Part of a small language model's weights: MLP 256 GELU.
Each number is 500 + 50 x the weight over its row's rms, rounded and kept within 0 to 999. Layers, rows and columns count from 0. Numbers have three digits each. The size before them is the row's rms in percent of the matrix's.

# up: layer 6 MLP up, 256x64, rms 0.14, rows 246-255, columns 0-63
# down: layer 6 MLP down (transposed), 256x64, rms 0.134, rows 246-255, columns 0-63
up246 095:465478536579478587408401473521478531443460491417486513496521488478427463513468629562514523486532563487446428467469510459487394532527408546428568565568523478525480503453507578446495488570533524
down246 098:533529469392496393503384514528561488457547524513419539521465475623504504537504390574509475457493439573452532480491517509553481455551541428563571510472537484487465478471520439603546500509471563
up247 088:512483440554471434456534588601480466543482442516481465570463501543506506577536570437426495545588446493550595483436533424436457461479566500497560521570538503415471502540525453490526411523415531
down247 085:419486483540421460452532433488606557542448516508518502542483479407478527512460477466660472490449511546453461596471542453523508573570540513505523489396546565473530508439510477505459607526478479
up248 106:570613515477456433452409502424539559464427449451552529513471516463461619577392584550577509512527404480498464469500505498498555498520465500452544471526528497436510484505544539495518519591443445
down248 113:524463458458557519576571588465469447517542496511466499482419494570590409462578541557437539518385524544502483530521446498520442518531505439475521476526423422590529517516538446447539475396555537
up249 093:468505436412456496478491578458511424595545494459485534451567474470430534591493535554472482421538440478450498568541471532518496447478621519535432553539561479591490543545562529475429529433434470
down249 094:502517512537468507470497514385492478501576471493507463519509490476635519525484506553500500547549459446482566507610561626510481502428425540447412475464515490473454426454485525635438541448525468
up250 100:582523444564434557448428455463480458446509510507471421475632497545464517544562499530488481491505452453509538538445431440409543547641447480498545545521503550500497573564545567485459432518471509
down250 098:485513429450524493511514499450467473536611533457447625535488545515531542507487604572383477543512498463536455400450506566529522472438537485605534483463474514475508556413442440473470507452567544
up251 105:424499510496520331428506521478516398539477501493489542561538573469513490485527551492595469463507394498560558547533478534404456545554493485476487542496558462465551530548381470460535477441473536
down251 093:515524453574563509566476503479689620508510446548486561533512547493534504397520501394491566470528483486512602473482521519470481454498484445487447513504404499483473492491459410511469510445550499
up252 092:496451516506477519440452549541461527601474380430528462483568559581525513557515581547395561456559467529548448448478424460549522472518508557423596513510524466548485460475494575504480468574501430
down252 090:507554496552563557424458512481616546464548503550518518530465455437499533568547403489593550437482571524463503568506523439476569551492370503454530452434441460537439458485416492493515557475481540
up253 092:453480539552432457408510416438429504527569472495512557579488487466496563463607518579550545544434498543504468554480475561480514463490587483510514429501540494498604456543531539483572427415431557
down253 086:433615485509485423572522496506531500502409499467492431529501524437465505585475511407488494533555503339468485546499633507575489548434436477523549477488534532505519556445541470494530559561495528
up254 089:515471448528458440519463514475451483526527579461562528370537491486473503515558551528519505553549472592517528540497502524513446439514579506452527417565492503407525357600588504441522460499465569
down254 091:518460583514528491494451513478540518528391547505507511474479479478567530427389563536495461537483517469459483462471597502517579457565428474530447481540451514445485412533457510550642600560443533
up255 102:517432489469486387469578508439388529496576480431457512496560496542438541618521505417504539540513586494556484512448471482558488460503477457430440543614520514565577522468508548560478505456468466
down255 107:541520551441604481524485472557470482533487531498574608513550561445424523521536498529584330442495554450411466470443471499594468457491484511487445502485574530491462469470504472438560478495451535